config = dict(
    n_layer=10,
    d_model=256,
    n_head=4,
    n_kv_head=4,
    head_dim=64,
    d_mlp=704,
    vocab_size=8192,
    activation='swiglu',
    norm='rmsnorm',
    norm_place='pre',
    norm_eps=1e-05,
    positions='rope',
    rope_base=10000.0,
    rope_fraction=1.0,
    qk_norm=False,
    attn_scale=0.125,
    bias='none',
    tie_embeddings=False,
    parallel_block=False,
    init='normal',
    init_std_qkv=0.0462,
    init_std_o=0.0,
    init_std_up=0.0462,
    init_std_down=0.0,
    optimizer='soap_variant',
    lr=0.00355,
    beta1=0.95,
    beta2=0.99,
    weight_decay=0.12,
    lr_head=0.00668,
    grad_clip=1.0,
    warmup_steps=200,
    schedule='cos',
    final_lr_fraction=0.1,
    batch_tokens=65536,
    seq_len=512,
    doc_mask=True,
    train_tokens=207700000,
    steps=3170,
    dataset='wikipedia_en',
)
Each number is 128 + 24 x the weight over its row's rms, rounded and kept within 0 to 255. Layers, rows and columns count from 0. The size above them is the row's rms in percent of the matrix's.

# layer 7 MLP up, 704x256, rms 0.0957, rows 136-153, columns 0-127
size [ 97  98 105 102  96  99  95 103  95 108  99 106  96  92  94  93 101  97]
[[144 121  86 142  85 120  85 104 120 118  98 174 125 123 128 133 167  89 114 155 102 127 120 157 154 177 148 153 171 144 141 145 126 138 101 116 149 100 128 126 139 136 113  88 169 138 129 164  98 106 177 143 103 125 135  96  79  98 151  72 134 138 153  85 121 169  86 124 128 117 127 141 120 110 132 177 147 142 106 104 162 139 123 176 111 121 148 141  83 157 161 109 107 148 135 131 123 112 125  96 136 154 113 132 100 149 106 112 142 137 128 118 122 135 164 136  99 160 135  88 168 110 131 135 148 129 116  95]
 [153 190 130 113 137 126  47 105 125 141 141 102 135 105 156  97 119 131 133 131  89 115 141 156 147 181 131 102 122  96 141 138 139 139 140 131 194 134 127 102 121 116 144 122 130 166 124 173  70 102 159 115 133 135 132 156 141  74 139 105 117 142 150 131 151 143 111 139 136 137 150  87 138 167 114  98 122 140 144 107 131  95 119 144 115  94 141 145 137 138  78 124  80  96 144 141  87 119 164 121  95 118 146 128 148 131 125 119 119 131 157 112 110 107 158 158 137 143 100 161 154 138 157 122 114 182 130 160]
 [130 168 112 117 133  88 132 144 146  95 110 101 150  91 113 153 155 118 105 150 123 123 159 109 124 121 145 142 127  99 145  85  88  88 158 136 117 128 148 116 141 130 117 145 155 164 135 136 174 191 135 111 133 127 132 168 144 120 143 112 115 104 142 164  93 136 125 154 140 120 129 129  95 108  99 149 113 156 108 154 143 118 140 134 133 115 166 113 140  91 113 100 136 114 145 110 149  75 127  99 119 109 110 170 143 140 124 100 161 130 132 127 119 108 125 114 115 128 142 121 117  97 148 161 132 129 175 110]
 [142 128 112  86  93 170 128 139 113 135 104 143 122 151 115 129 107 132 101 135 115 129 165 154 107  96 171 132 171 111 130 102 150 143 105  94 138 107 128 140 104 124 118 116 110 141 115 109 145 140 120 139 178 133 123 135 159 127 130 150 121 126 138 145 127  97  94 161 131  90 133  73 132 140 154 169 151 142 106 118 151 179 136 133 172 135 113 121 110 119 133 122  87 141 122 121 129  99 122  89 109  93  86 135 168 129 131 132 172  88 144 102 137 148 132 154 120 140 151 133 165 119 123 136 111 122 113 128]
 [150 142 129  96 129 108 127 118 158 158 113 170 146 138 141 155  93 113 172 146 122 100 152 127 120 105 163 118 137  98 111 129 105  94 135 137 125 146 147 114 153  82 110 158 153 140 117 132 135 105 130 135 135 100 109 183 137 124 116 125 135 134 167 158  90 118 130 170 105 111 140 106 105 140 115 152 109 131 160 132  96 102 142 156  75 108 134 146 117 119 114 163 131 122 100 133 148  86 158 131 121  80  66 145 140 128 114 111 136  96 136 170 123 145  96 144 116 172  86 136 154 158 126 119  92 104 135  91]
 [138 118 106 113  77 150 113 134 117 141 134 130 119 132 118 121 112 115 131 141 136 121 163 177  87 115 140 113 150 132 104 141 160 118 177 146 128 114 138  83 103 115 139 126 115 106 161 101 118 113 179 109 133 130 118 106 153 131 108 159 122 122 143 116 116 157 121 111 109  98 168 143 122 136  95 146 121 154  92 116 103 130 132 131 111 105 120 159 163 161 118 110 153 112 150 159 134 178 142 157 140 100  88  79 161 129 136 130 110 141 115 124 151 135 137 136 126 106 157 125 172 135 123 123 108 156  95 132]
 [107 109 106 185 136 131 147 113 108 124 155 101 108 111 132 131 139 103 139 135 128 114 151 125 138 149 114 122 109 126 102 109 124 121 114 113 113 148 118  73 124 143 150 135 126 145 108 124 128 182  92 138 147  87 138 154 153 137  82 135 154 110 125  80 125 133 138  77 110 127 121 157 172 127 117 128  95 116 145 113 148 104 103 143 121 115  94 124 179 140 113 101 120 109 146 117 109  89 128 129 115  93 119 110 115 120 149 130 107 141 122 147 110 130 132 115 169 158 149 140 136 117 156 114 138  88 160 113]
 [160 159 125 154 115 128 141 167 151 148 143 107 128 101  76 117 135  93 135 155 115  95  88 153 120 127 102 126 120 132 144 131  65  93 134 157 135  79 175 130 120 110  82 138 119 114 109 129 141 110 155 110 153 106 159 134 140 166 138 122  99 130 140 115 184 127 133 135 123 111 130  98 112 117 107 115  79 187  92 128 163  94 127 140 100 158 125 129 128  99 136 170 178 125 136 125 124 140 148 140 132 165 164 132 120 143 116 112 125 131 154  74 138 148  91 134 126 115 145 127 145 153 175 138 116 117  66 151]
 [ 94 157 131  78 107 129 119 114 108 159 133 165 101 120 127  98 140 130 134 148 133 166 106 150 174 101 148 118  82 146 158 143 175 172 151 143 118 130 114 100  82 119 107 172 143 159 104  84 132 115 139 124 118 130 178 140 152 100 145 143 160 158 115 127 129 148 148 123 122 153 121 137 150 136 120 106 117 125 117 107 122 102 155 157 125 129 144  92 115 138 145 127 131 110  78  78 126 141 158 127 139 114 140 112 103 155 126  90 151 116  97 119 130 123 123 152  77 151 160 110 126 143 172  93 135 160 122 109]
 [166 145 218 168 130 185 102  59  59 132 129 151 185 131 126 119 135 125 120 113 131 131 116 146 115 106 116 108 104 163 101 124 135 103 114  93  99 158 130 161 163 150 115 125  91 157 132 163 135 151 116 106 153 150 166 110 123 148 124 132  90 141 132 109 123 121 132 125 109 128 120 168 110 146 119 113 144 112 137  94 125 126 108 110 138 155 116 130 127 119  95 119 128 139 128 113 111 118 113  90 123 127 137 126 116 121 133 123 120 142 123 144 138 109 123 126 153 146 109 101 127 109 147 142  84 145 142 127]
 [161 142 139 110 153 157 109 155 127 127  90 129 109 139 127 131 104 143 120  95 136 117 116 122 122 125 157 135 144 117 125 107 165 181 156 139 129 134 144 148 109  79 120  97 123 155 176 160 129 128 160 134 118 151 124 134 106 151 137 129  92 111  93 143 159 140 172 101 170 157 157 147 159 146 125 170 163 162 175 158 128 129 117 104  73 113 146 124 194 124 116 121 120 164 165 131 131 119 124 102 109 121 125 164 173 138 135 140 119 123 163 124 107 134 111 137  99 116 124  58 138 134 168 105 112 122  93 129]
 [123  89 126 104 137 149 167 101 139 136 121 150 127 133  99 108 109 150 151 156 109 133 163 125 154 130 125 101 152 140 145 180 120 126 114 119 103  81  94  81 143 117 116 151 131 149 101 158 124 114 172 147 134 147 133 173 131 125 121 108 121 154 100 114 140 132 151 162 129  80 132 119 148 173 144 161 110 134 110 120  93 141 122 132 124 102 137 124 113 133  73  92 113 142 130 134  97  99 139 151 120  78 149  86 127  97  98 112 117 148  89 124 124 156 127 120  97 114 132 123 131 154  96 121 104 141 114 114]
 [129 140 117 142 114  81 113 100 150 129  93 127 176  99 145 121 135 149 113 114 116 122 131 124 156 101 131 137 159  93 129 100 128  69 113 139 132 155 157  85 119 137 112 109 157 182 107 146 105 136 139 148  83 138 151 116 105 141 128  95 112 193 139 162  97 118 162 128 119 126 115 121 107 167 130 118 127 140 105 129 110 148 154 119 108  87 152 164 118 137 140 113 113 125 130 150  86  90 112 129 127 133 128 161 145  74 175  95 137 139 114  90 115 144  89 103 151 118 160 135 101 125  93 107 157 139 176 155]
 [100  94 145 141 137 159 161 138  93 134 117 103 148 156 112  94 195 107 111  84 134 139  89 181 160 137 123  97  99 108 122 110 157 115 135 168 101 160 119 136 105 143 162 120 120 124  98 161 146 132 138 143 114 101 181 116 133 102 130 162 126  95 123 155 113 137 150 140 106 132  98 133  91 129 126  91 122 187  96 144 115 138 140 153 108 106 120 135 167 145 134 108 120 125  89 123 150 109 133 136 129  78 144 146 142 114 134 110 103 112 110 115 104 117 106 136 129 123 102 143 150 138 124 130 122 104 159 111]
 [101 113  84 132 134 134 142 126 151 135 165 101  92 144 116 140 105 123 145 167 141 144 114  95 152 139 137  89 131 127 152 130 110 143 103 103 111  98 121 126 151 175 186 149 133 132 170  78 142 125  93  89 116 119 135 138 112 123 121  82 129 102  98  95 119 153 158 123 122  81 122 142 123 109 101 140 120 117 127 170 124 139 123 129 123 130 157 126 146 108 151 110 176 163 140 166  76 125 127  97 126 143 128 119  77  95 159 112 129 137  62 109 142 129 158 119 135 185 115 107 155 129 142 138 137 151  63  94]
 [138 114 138 109 105 113 140 120 112 121 199 167 131 114 122 125 150 111 128 124 116 120  91 113 122 132 117 105 131 173 138 106 128  90 144 127 137 102 105 120 141 103  74 120 124 139 126 134 104 133 106 133 131  90 182 149 152 115 162 125 105 128 143 129 130 147 124 119 120  87 137 100 114 137  84  94 126  95 121 145 122 175 115 118  99 127 112 135  78  99 171 119 139 153 116 128 109 129 125 110  91 162 138 144 155 133 162 106 102 182 117 128 139 133 111 146 105 112  96 102 105 119 132  82 153  98 101 124]
 [103 142 127 132 137 147 103 147 127 149 117 103 133 100 184 144 115  93 106 173 125 134 122 130 171 180 116 134 107  85 123 174 112 160 119 152 107 153 143 141  89 156 172 140 110  95 127 102 151 160 133 169 138 135 108 163 150 105 119  83  91 143  84 176  92 159  98  80 109 151 117 128 140 110 118 125 101 146 116 129 152 126 140 100 119 109 158 132 129 129 147 150 104 128 113 118  83 140 135 119 186 176 176 154 122 110 113 118 112 131 135 101 116 138 101 166 115  89 118  99  96 141 137 154 119 120  69 141]
 [ 69 123 128 124 126 136 143 162 189 139 117  77 135 137 158 106  89 138 156  90 142 156 110  96 129 120 108 165 178 106 138 116 148 121 158 172 138 143 111 118 141 147 135 141 143 165  94 128 130 102 130 110 110 127 161  76 148 112 149 158 157 144  90  92 144 150 151 132 130 137 166 160 107  94 133 137  86 111 164 123 121 118 127 159 143 142 108 112  99 183 103  90 106 123 144 167 109 132  96 131 159 139 161  94 109  90 116 131 105 122 125  94 184 143 114 102 134 131  81 143 155 117  78 125 149 106  99 157]]
# layer 7 MLP down (transposed), 704x256, rms 0.0846, rows 136-153, columns 0-127
size [ 91 103 102  98  92 100 102  99  96 104 106 100  99  93  99  97 103  98]
[[132 151 143  85 154 114 159 132 128 134 134 117 192 132  86 146 134 142 129 151 127 144 107  94 105 116 134 165 114 106 134 142 129 130 109 129 130  86 167 142 126  84 137 126 151 171 136 140 116 126 126 116 118 137 137  93 131 107 143 139 106 160  94 115 132 105 128 116 137 124 150 161 131 145  88 135 100  62 117 154 122 134 196  98 129 153 142 101 252 170 106 132 134 100 149 129 158 155 110 164 138 126 115 122 145 132 104 112 154 107 108 154  97 101 142 122 109 152 145 127 122 110 130 122 114  99  95 138]
 [114 156 131  95 129 124 110 124 175 142 103  93 108 105 121  92 108 106  81 136 154 115 164 131 134 125 140 142  98 131  96 107 151 140 109 134  90  99 175 132 142 101 143 147 147 132 136 111 132  96 142 150  98 128 158 116 147 146 158 140  99 120 132  80 102  95 142 168 121 131 152 118 125 135 110  91  94 145 144  89 148 105 114 112 164 170 103 148 158 119 178 117 163 107  56 142 113 113 135 125  91 134 107 149 128 102 124  98 138 162  73 100 117 145 135 126 117 141 121 149 147 123 133 108 123 138 105  58]
 [143 137 104 132 145 155  96 143 157 118 165 118 107 141 114 145 156 170 135 184 137 138 155 153 109  93 131 110 136 120 136 110 123  97 151 166 171 121 154 164 140 126 133 125 118 140 135 168 142 121  94 111 127  97 135 132 169 156 148 113 109  81  99 129 115 146 141 114 141  99 123 131 115 121  98 134 169 144 112 126 131 123 126 185  87 122 149 162 126 131 149 110 109 154 158 130 138  99 152  69  98 111 115 127 126 169  78 150 154 146 140 118 117 118 137 133 118 131 157  61 133 109 162 117 161 153 137 131]
 [107 131  95 131 141 142 144 150 136 146 138 137 161 112 130 134 193 156 119 118 126 134 103 157 145 121 113 135 144 100 121 125  99 150 126 157 117 143 117 108 136 117 125 115 151  96 105 110 148 118 137 141 110  65 143 146 126 127 131 117 151 118 129 119 122 137 113 107 129 142 132 148 188 165  95 112 101 121 144 121 161 132 146 139 137 146 128 115   0 123 139  90  97 158 195 127  99  75 149 129 131 146 111 108 100 171 101 155 162 118 103 132 114 138 155 127 168 115 127 142 155 144 132 125 110 131 133 120]
 [129  95 101 130 119 117 124 112 162 124 155 183 155 116 144  68 122 160 133 140 121  99 125 162 135 114 121 113  89 119 123  70 133 106  99 130 138 136 132 108 126 112 111 143 122  95 125 169 143 120 120 118 131 137 114 144  85 129 115 178 125 142 125  91 130  98 130 118 129 153 117 149 110 144 109 157 145 145 123 157 142 157 162 168 112 123 153 121 119 177 167 129  91 130 100 129 140 130 115 170  91  96 148 175 117 120 103 133 105  83 129 181 101 149 150 124 122 128 107  99 133 109 134 124 128 131 121  97]
 [102 206 127 117 126 141 101 123  95 115 121  84 113 139 141 150 142 130 161 152 115 107 169  81 154  94 146 135 123 132  88 120 135 141 121 121 124 121 135 138 134 137 102 137 123 129 109 133 166 127 123 118 118 116  75 120 146 110 164 149 117 152  90 137 148 146 146  72  92 112 137 150 140 114 133 172 126 112 158 118 166 135 160 193 124 131 135  96 127 119 148 144 118 165 111 136 110 110 133 107 167 157 198 122 128 126 151 108  90 162 114  98 160 132 110 167  85  75 123 101 110 165  84 136 154 127 105 140]
 [150 240 145  79 162 102 118 132 128 143  90  97 113  90 135 113 144 101  94 122 121 145 140 142 145 142 123 140 127 121 143 146 147 163 146 109 181  97 112 144 146 171 127 127  95 127 132 114 121  82 133 130 108 126 136 115 149 146 153 159 122 119 134 126 129 140 131 152 121  90 125 104 116 155 125 113 115 158 110  86 114 144  95 116 131 128 141 120  58 107 148 143 165 150 173 132 133 107 143 116  94 107 161 139 117 113 120 112  88 139 104 167 137 112 119 126 139 145 126 132 134 106  99 125 172 128 110 156]
 [ 89 117 143 108 161 133 117 128 146 135 109 107 134 102 101 102 142 158  96 130 172 165  65 122  85 179 132 132 139 176 123 127 156 127 123 121 122  99 114  75 152 112  81 124  96 114 126 145 115 121 153 122 124  98 149 119  58 162 113 137 153 118  93 123 131 143 139 125 135 154 116 100 160 107  98  80 109 112 139 148 162 115 138 103  64 149 140 101 163 139 128 142 159 115 137 127 125 154 136 135 113 104 127 147 118 133  89 140 137 113 124 147 126 127 124 137 152 121 118 162 122 173 107 137 148  90  91 137]
 [ 69  92 134 113 110 125 110 142 141 132 108 121 102 118 166  97 182 153 108 112 142 138  69 136 100  78 126 109 164 132 149  80 115 145 162 120 136 172 115 109 136 111 124 121 131 151 125 158 127 100 124 143 136 100 134 127 127 164 152 126  98 162  99 140 138  88 170 136 162 154  88 126  93  92 100 131 165 130 111 118 134 118 143 137 165 116 111 133  84  90 104 169 134 125 177 100 148 153 137 129 135 161 134 134 143 146 119 105 135 144  75 161 131 127 150  94 123 146 164 114 108 128 129 133 167 152 139 129]
 [125 147 106 122 101 139 119 135 167 158 137 117 123 137 134  89 126 112 135  77 144 105 161 113 137 117 111 124 105 107 161 120 136 132 106 180 106 131 145 112 102 131 139 130 100 128 117 103 125  92 100 144 184  95  80  85 104 120 132 166 163 133 139 148 125 130 155 146 124 114 132 127  96  94 106 150 103 134 120 148 162 197 119 134  93 125 173 175 197 167 115  92 140 111  93 110 141 132 160 161 124  95 159 158 131 104 110 102 122 146 148 102 117 135 148 136 142  78 149 185 146 124 205 109 108 119 145  95]
 [148 127  77 133 134 117 100  89 114 155 113 117  87 108 155 117 124 162 135 181 142 108 111 134 145 156 127  83 131 113 113 108 120 131 129 176 133 146 163 102 116 158 118 126  88 170 129 142 155 130 106 136 113 123 151 126 119 119 128 118 120 140 127 108 169 149 145 162 175 150  93 110 151  99 118 166 116 122 154 133 112 137  95 121 118 109 131 126  20  63 153 137 152 113 111  68  88 142 143 129 139 126 134 141  95 127 119 101  84 116 148 142 103 129 119 102 184  90 137 126 112 115 137 151 155 127 138 114]
 [103 213 135 145 127 123 146 135 100 105 159 141 124 192 115 102 122 142 152  98 119 107 121  71 150 124 136 115 119 137 145 135 113 145 139 132 162 103 122 139 163 124 134  94 132 144 147  75 122 122 154 120 118 143 118 135 157 131  52 133  95  73 118 104 115 130 148 124 155 113 127 149 142 118 138 166 150 164 121 125  99 188 120 175 107 116 124 110 151 116 137 115 135 128  85 125 135 123 142 142 148  97 152 110 167 108 101 125 146 135 118 119 126 115 105 136 103 129 121 121 144 123 172 119 179 134 129 124]
 [119 119 108 150 122 134 132  95 104  82 127 120 118 147 131 112 148 140 130 131 142 117 133 133 163  85  88 115 154 115 132 120 135  96 119 127 128 119 167 133 119 124 116 131 120 172  94  97 108 112 131 111  88  84  73  85 105  82 123 171  89 120 155  98  76 101 106 102 115 130 136  90 114 155 163 104 142 114 102 135 108 143 142 139 119 137 148  89  49 114 134 130 124 111 158 121 169 145 111 105 128  98 139 138 144  98 135  99  98 113  96 150 101 171 134 134 115 118 150  90 110 161 138  85 184 131 155 137]
 [105 119 114 160 112 136 119 165 121 128 128 160  71 167 105 171 156 103  94 127 103 126 153 132 138 158 104 101 121 139 112 127 130 125  98 125 161 104 119 146 131 129 160 147 154 100  90 184 108 118 115 154 137 156 108 126 132 128 100 130 138 124 155 146  98 177 112 155 133 132  73 160 117 113 110 125 123 123 108  97 111 141 122 116 164 143 119 121  95 124 100 115 138 157 188 131 129 136 101 126 138 115 109 108 109  89 153  90 142 132 113 158 127 126 149 142 127 106 107 115 158 139 138 152  96 133 126 135]
 [138 140 142 152 112 124  98 108 169 164  80 132  98 160 171 148 149 146 146 155 145 114 124 107 122 112  99 145 139 141 118 155 132  98 132 121 154 164 101 102 119 122 135  83 114  81 119 137 150 100 114 111 120 118 132 160 129 116 143 153  88 168 145 143 168 158 141 134 124 147 133 145  96 128 127 106 156 105 116 136 116 144 127 144 133  76 188 114 149 145  57 112 113 130 128 138 120 136 132 110 115 152 118 143  97 127 141 128 136 137 145 116 133 112  97 131 107 127 159 138  99 181 120 133 121 115 132 122]
 [120 138 148  91  99 123 141 121  80 115 144 157 132 166  85  82 107 147 145 142 116 134 127 123 127 131 126 109 106 129 136 138 110 134 146 140 158 107 140 154 163 147 152  85 161 118 118 106 123 109 124 128 139 139 101 168 129 117  98 143 123 105 102 123 142 121 118 128  99 116 157 168 141 127 141 194 137 111 151 145 109 154  80 145 138 110 161 138  92 138 143  78 151 120 118 166 112 116 147  95 106 122 111  91 156 155 120 129 137 133 123  96 141 105 152 106 144 125 172 116 132 105 179 118 110 120 155  70]
 [110 148 110 177 107 116 114 131 137  93 158  97 123 136 150 170 157 179  99 134 178 143 143 162 167 137  99 113 123 141 124 149 174 134 101 146 153 113 142 129 107 116 146 141 122 103 142 158 142 113 128 109  97 155 152 122 167 175 157 123 142 131  99 101 152  87 140 137 171 168 112 140 157 136 151 125 144 138 137 127 151 115 124 154 153 157 121 162 120 113 134 122 147  91 142 196 144 150 135 122 128 161 155  97 157 175 127 144 101  87  66 169 109 152 126 139 132 154 127 145 112 116 117  97 101 130 146 127]
 [108 143 112 110 120 130 199 128 129 159 158 165 105  77 147 104 133 132 135 154 126 100 136 102 175 173 174 112 157 117 110  79 136 148 132  96 127 178 133  90 153 118 138 150 149 110 121 146  81 133 157 127 137 122 141 167 167 113 114 162 103 101 111 145 121 169 137 142 122  98  92 138  98 129 135 158 107 108 181 124  93 107 133  96 146 179 134 132  88 146 103 141 120 151 145 140  89 143  78 143 169 120 132 149  81 116 150 117 122  94 140 136 104 102  96 138 125 143 160 136 156 127 127 138 119 107 163 110]]
# layer 7 MLP gate, 704x256, rms 0.093, rows 137-154, columns 0-127
size [100  98 105 101  96  97 102 100 107  97  93 106 100 102  95 103  92 102]
[[109 104  89 173 126  98 125 128 152 130  83 125 129  79 117 135 119  81 132 127 121 136 157 146 144 116 125 117  82 122 150 110 122 120  76  97 118 136 124 125 100 113 151 109 141 122 136 129 152 121 147 137 117 121 139 162 174  69 131  99 129 129 150 141  96 152 137 153  82 105 108 161 124 109 148  89 114 111 136 128 120  87 146 124 139 132  95 102 158 108 142 137 106 118 126  75 154 173 138 120 109 175 119 139 104 125 173 105 157 149 133 125  95 119 150 137 115 111 125 162 123 108 152 164 155 130 131 112]
 [120 168 125  84 127 137 122 125 115 139 140 111 128  97 131 170 178 142 137 138 123 134 168 147 114 124 137 152 161 149 121 125  87 117 149 150 158 135 164 147 148  95 145  91 139 141  82 171 151 153  94 121 156  90 186 122 165 102 136 109 114 143 106 167 105 135 118 178 104 125 118 138 137 144 146 168 119 115 134 139 130 115 114  73 123 158 153 174  82 119  80 120 165  99  87 120  92  97 202 120 115 134  82 150 112 137 115 139 106 139 167 177 132 127 138  97 137 169 130 167 134 156 171 177 146 163 130 130]
 [166  83 161  96 110 134 127 130 111 110 162 121 122 126 141 160  88 120 103 103 172  93 152 151 132 123 160 145  89 154 182 159 150 138 118  97 114 138 139 157 109 134  88 112  63 118 131 134 132 110 141 130 112 129 151 118 138 146 113 132 125 147 103 137  94 134 153 139  91 110 104  87  96  83 121 150 123 161 126 103 118 105 126 175 138 130 108 146 173 110 135 127 146 158 169 178 123 145 111 151 116 156 122 116 142  99 150 112 113 157 125 125 140 104 110 151 130  97 169 155 138 125  96 110 124 170 115 124]
 [133 127 154 182 125 145 162 160 132 171  98 152 118  86 111 157 151 128 133 156 105 115 124 117 103 133 135 122 165 153 127 114  97 149 134 120  80 137 112 180 129  87  96 137  85 134 100 107 137  99 112 102 125 102 170 115 179 132 121 143 127 133  78 103 159 137 148  85 124 137 138  79 137 101 107 149 127 108 124 152 148 142 143 117 124 142 150 123  77 138 113  99 106 141 116  96 143 102 117  96 145 137 105 141 142 121 156 134 160 156 115  63 133 141 164 134 169 143  76  99 147 140 108 146 147 141 131  75]
 [161 112 104 114 138 129 114  95 125 156 137 116 117 134 142 107 141 130 141 135 125 120 163 109 124 147 161 133 123 136  96 145 148 122 151 136 120 137 142 128 158 132 153 137 140 187 114 126 139 121 140 132 159 156 101 122 136  92  67  90 120 108 147 171 104 108 148 110 144 108 137 144  78 176  93 155 108 171 129 125 103 124 121 132 185 159  99 103 138 126 172 111 133 182 150 157 131 112 148 137 156 106  98 160  71  94  89 160 125 122 168 147 183 119 136 153 149 121 140 105 174 160 127 145 111  82 115  88]
 [ 79 208 111 163 102 131 129 123 124 118 143 131 145 127 177 140 115 130 136 158 116 115 121 148 130 137 145 179 148 166 106 152 104 161 104 120 104 143 128 159 144 171 114 161 169 171 129 108 155 129  84 125 118 101 142 107 133 133 106 162 117 118 121 125 118  90 181 129 156 103  92 114 162 156 144 139 141 130 131 115 132 131 104 189 127 128  75 133 123 113 175 140 121 120 151 133 145  97 123 161 164 125 119 148  92 153 188 131 102 106 145 152  98 150 127 139 107 153 131 137 110 143 135 112 141 136 136 130]
 [122 103 113 149 113 148 115 113 105 108 125 139 169  93 154 105 117 204 137 131 121 148 131  84 138 134 138  97  98 134 124 161 128 124 158 111 144  63  68 128  97 169 150 149 122 140 135 142 100 126 116 148  79 109 126 147  96  90 151 120 146 140 162 137 152  90 157 153 131 169 163 124 130 115 114 145 166  88 115 139 128 143 135 127 102 130 157 123 144 130 142 133 146 168 131  98 107 110 161  91 129 149 148 158 136 132 155  91  47 122 149 126 128 126 112 160  78 133 108 145 125 121  92 109 153 120 141 119]
 [125 151 172 139 114 136 178 138 115  75 158 134 108 161 108  64  84 153 117 123 157 149 146 143 117 148 106 108 144 109 153 151 105  92 134 133 106 156  79  80 135 110  70 109 109  71 112 113 154 134 126 125 104 149  91  76 105 114 130 157 166 115 157 138 109 125 118 107 105 112 146 109 128 146 129 123 106 120 114 134 138 117 162 102 112 141 130 152 136 122 117 114 132 128  87 149 149 100 135 129 143 145 111 166 148 113 126 107 110 122 164 125  95 137 130 169 145 102 127 145 144 159 136 156 112 112 109 103]
 [122 150  99 115 136 139 140 141 120 132  98 156 120  54 122 134 105 104 111 123 173 142 178 133  87 159 150 107 113 130 107 134 115 150  86 164 132 103 104 130 145 191  99  93 157 156 124 109 112 101 139 144 131 132 118 169 157 173 110 112 137  87 142 152 142 129 194 134 132 143  92 123  92 131 148 127 175 108  86 162 122 109 119  82 122 135 152 137 125 124 151 174 110 137 116  83 121 143 112 128 103 140 167  94 108 118 103 153 102  95 163  86 126 120 131 138 118  78 134  92 175 159  99 185  99 138 151 137]
 [142 124 122 146 172 140 131 152 155 151 191 120 117 176  86 149 130 145 112 133 129 123 119 137 132 117 128 125 135 165 140 168 153 129 149 184 121 116 117 135 132 131 101  86 127 142 150  62 100 126 161 158 144 127 128 142  89 129 115 121 131 102  88  82 139 144  86 125 123 114 103 131 122 169 144 172 150 155 168 141 169 113 155 103  91 126 136 130 135 104  92  99 115 135 132 151  68  95 133 111 120 128 102 153 139 138 112 147  90 135  96 135 129 176 127 107 134 111 136 158 124 110 130 138 120 153 104 147]
 [109 105 123 162  85 141 154 147 155 125 111 100 135 149 137 113 119  76  89 171 159 123 162 124 119 129 131 177 116  97 108 137 114 165 144 133 153 137 143 141 130 132 117 172 165 119 158  80 149 152 143 102 103 116 141 131 108 132 163 112 138 123 144 134 110 126  98  83 136 165 100 147 144 114  96  58 140 139 157  88  62 120 120 133 124 180 149 142 154 134 146 156 110  95 140 113 107 103 105 135 102 101 124 124 119 118 172 116 176 136 127 106 132  91 110 124 133 107 126 100  95 116 162 157 151 114 118 145]
 [104 165 152 152 139 184 118 123 102  78 117 154 133 127 151  86 113 119 122 161 129 144 117 103 157 139 186 126 196 103 151 128 116 190 146 102 159 122 147 122  95  91 110 122  98 124 144 126 179 136 150 158 118  98  98 134 100 159 138  80 171 115 125 133 152 123 155  95 164 177 143 139 127 127 137 116 141 118 117 131 138 129 105 131 140 146 157 144 135 156 159 155 125 164 105 112 124 109 135 151 167 117 106 130 119 124 137 135 126  98 107 151 146 128 190 192 106 152 128 135 100 107 116 111 116 112 103 145]
 [116 145 199 110 130 116 135 107 110 103 144 113 125 110 112 102  94 151 114 164 114 110 110  85 138 146 119  75 146 162 103 103 118 146 137 137 136  99  44 129 108 141 118 106 140 143 111 170 128  91 110 127 144 121 104 119 132 141  94 124 118 116  87 108  82  94 147 156 174 155 143 138 122 112 139 140 114 155 138 121 139 141 158 160 127 104 152 131 141 156 126  95 134 124 126 143  95 126 118 143 132 138  78 132 168 130 118 121 134  99 150 120 108 160 128 139 117 153  96 117 146 138 100 116 171 146 145 116]
 [128 122 145 132  87 167 106 122 142 133  85 106 143 127 143 127 158 108 119 161 139 115 134 119 158 122 103 184 134 107 172 108 154 119 142 113 107 145 161 158 116 124 126  92 113 136 104 151 112  92 102 139 133 151 123  65 119 121 120 150 128 121 138 148 143  96 111 109 132 119 133 134 123 101 133 136 128 159 111 148 124 134 143  91 120 175 137  84 120 148 120 139 136 140 165 116 153 127  80  91 150 130 126  96 148 160 128 113 131 161 105 137 155 157 174 128 103 127 128 125 160 100  87 155 145 127 147 100]
 [131 147 145 170  61 151 139  82 121  88 132 116 112 120 173 134 150  97  95 164 151 129 142 162 139 129 144 146 103 141 132  84 121 123 145 129 116 125 106 186 151 120 149 174 149 143 160  85  87 142 131 144 166 103 112 129 119 119 139 131  98  91 156 150 136 104 148 113 153 106 160 183 102 126 126 142 107 135 150 116 134  99 154  95 146 121 139 128  93 128 169 165 125 146 156  96 126 140 164 142 129 127 149 175 138  94 131 174 147 136 141 125 115  97 106 125 115 156 120 138  97 128 194 144 129 142 124 105]
 [156 117 148 150 134 179 143 181 104  93  97 127 113 170 172 163 121 115 115 140 132 152 113 125 149 162 121 155 130 128  90 116 146 136 115 105 151 103 141 173 120 142 151 158 131 129 120 168 141 128 143 154 114 162  96 140 117 122 111 121 143 109  73 124 130  85 151 183 105 149 120  92 146 132 103 128  86 107 144  97  93 150 109  98 119 159 152 112 159 129 141 160 121 109 143 139  88 120 103 147 151 171 101 127 152 178  80  95 125 119 111 104  99 174 104 119 117 118 159 104 133 112  98 197  88 103 135 139]
 [ 89 126 126 143 146 153 122 162 144 145 171 140 170 119  73 151 150 141 130 122 162 152  73 160 136 132 142 180 115 113 143 140 108 159 105 123 151 137 170 127 108 118 112 104 113 139 108 140 122  83 140 132 140 121 107  71 151 105 121 152 133 153 107 154 126 103 109 143 104  84 142 105 100 165 147 125 147 135 136 118 115 139 109  92 111 181 161 115 166 156 124 161 144 112 136 105 138 121 131 141 102 146 136 132 194 159 122 110 123  96 163 147 133  89 115  98 135 117 106 139 147 108 129 150 132  70 165 110]
 [ 87 129 130 121  82  88 160 119 148 149 104 118  74  90 138 185 156 157 120 160 113  90 112 125 124 136 148 144 114 113 143 121 147 119 134 101 120 109 103 129 122  85 131 122 111 117 135 107 133 117 102 166 111 112  88 104  87 105 157 103 116 119 128  95 105 110 124 172 148 136 150 108 172 138 158 157 169  97 111  84 115 143 137 114 140 138  99 130 143 117 128 121 106 142 139 142  79 102 154 143 101 146 138 111 114 126 126 128 144 162 143 159 139 112 106 139 143 142 151 115 112 146 109 116 101 108 156 122]]